Weights of a small transformer language model.
Size: 9 layers, MLP 320 SwiGLU, vocabulary 512.
Architecture: RMSNorm before each block, rotary positions, no biases in attention or MLP, untied embeddings.
Training: a variant of Adam for these matrices, 107M tokens, 6837 steps.
Each number is 128 + 32 x the weight over its row's rms, rounded and kept within 0 to 255. Layers, rows and columns count from 0. Numbers have three digits each. The size before them is the row's rms in percent of the matrix's.

# layer 2 attention value, 64x128, rms 0.144, rows 54-63, columns 0-127
103:114178102069114141119123140106099171140124183120150172109153109128118102123106118150103113049161117169139154115144112155090159112123138124122175110151124131164077133084119151073061144116151109154111122144105049122162123137149047096139128106148137134116131156073233196152136174157153123111115123137142160071184119123054179096105129133173086100136124137141153085163125105174165122084187
098:123144093146107135077159100143099161110087132116141157138110118082194220154063116161133082096174105182153150116136120086137109122147121105083151122101104121123103147134138112089047186118156093147207139118130116105180144127104110129105110178129057140082168163170155146127140207161131104188134133158112126121137066146148121140154128146100127145150183119117112107093135074074172174081134
097:136108110153104127127191096128141156141141038178076121106168090125093148129094137126084118144139141094192067146135110142044093156128179144148128154137121071191150153144114136115101112114107113113121145153157159105054106125074136127098116180072129192029123116076123183149083152138131099124152149131103128159134153100093168112114143137138159147131158171102115141093153100137119105212130
099:133168132125106148152255112101143168160139112092142111131060099084115132097098173135128201131187099097151130095117095166091139087119154140143124141179096162201112121107120093138053144118196158179116155107156114162128137100136099069112102156159099156099150079124153139131179171145104093153122185114122157105163137113147164121131095092102092125128109084050135136149120124112119110159136
104:145136114105060069214108113094132154092133226131090091120126091122168137071168130142127142194144098091103161126104147137105158153084139186122130120139153142147149110110083122159151101129210182115108135114106118102120112074169085146141153136155100129150180170106120070147150149099087150101150067062074135097114153104157105113139151101075130113178107117084122158103153119136079159111134
094:084086117100156133108086102181110095147141080122086159094122169131109130168123137125190176142165101182135095130152136115055104122144175094141174088143109089149156118092137135142087087129087113127175127098050108112106077186109151153134146128077106138100145034091102173133109156102158146120149107137131122114163116151073145056123170143174105067108136182183102080136141124121111138159091
102:115106216157206143050085163141134086149111122136154114160089178130108115133148146126165093178109154143115146126158127134145100140144061147180148116086115136060133181122110135119152188138058084102131114119107154134176088159135161136162176077117149119184133123171133130100095099184135156105124088149135078102104138150151139135095108149182125158133126115190111135088067199136165130107163
092:170152090112091075178111119110122159129143207108133112129112127144157083091154070082135130124113117146132156134124149146135179132095152105116100137096091189130123096143108148137139128139144139124152080126182186100150063103156145194178187114138132138176102144162111116179133175099169155127200088122130088092090137141143099141153139163147156118181057202127167097061149167085109153090161
097:134159076058104234155165116123114130148131190111084145102064095149144085125060140094167157139173140119137161108172108143102166117115139129109163108129101209191096149130106099105121088137181180137126120124095135121127100095208073113140116132142109137061160096080186132170110201154103072143120175106154133128140122119165118148124118132110102095140134126117146125118137148074088131114130
099:122119111123095120144142149158146114085129154145131125094136081121173155135121114124172226122162111117172121176116126090084112126149173136094185066103094202167163126175092099132093093155113161138090135115166142107084092170159096117178156123164117156080131149201099108145142136163113094118166109141104117124138145139202112133114148118192175115178090111084174151086094127129064062114168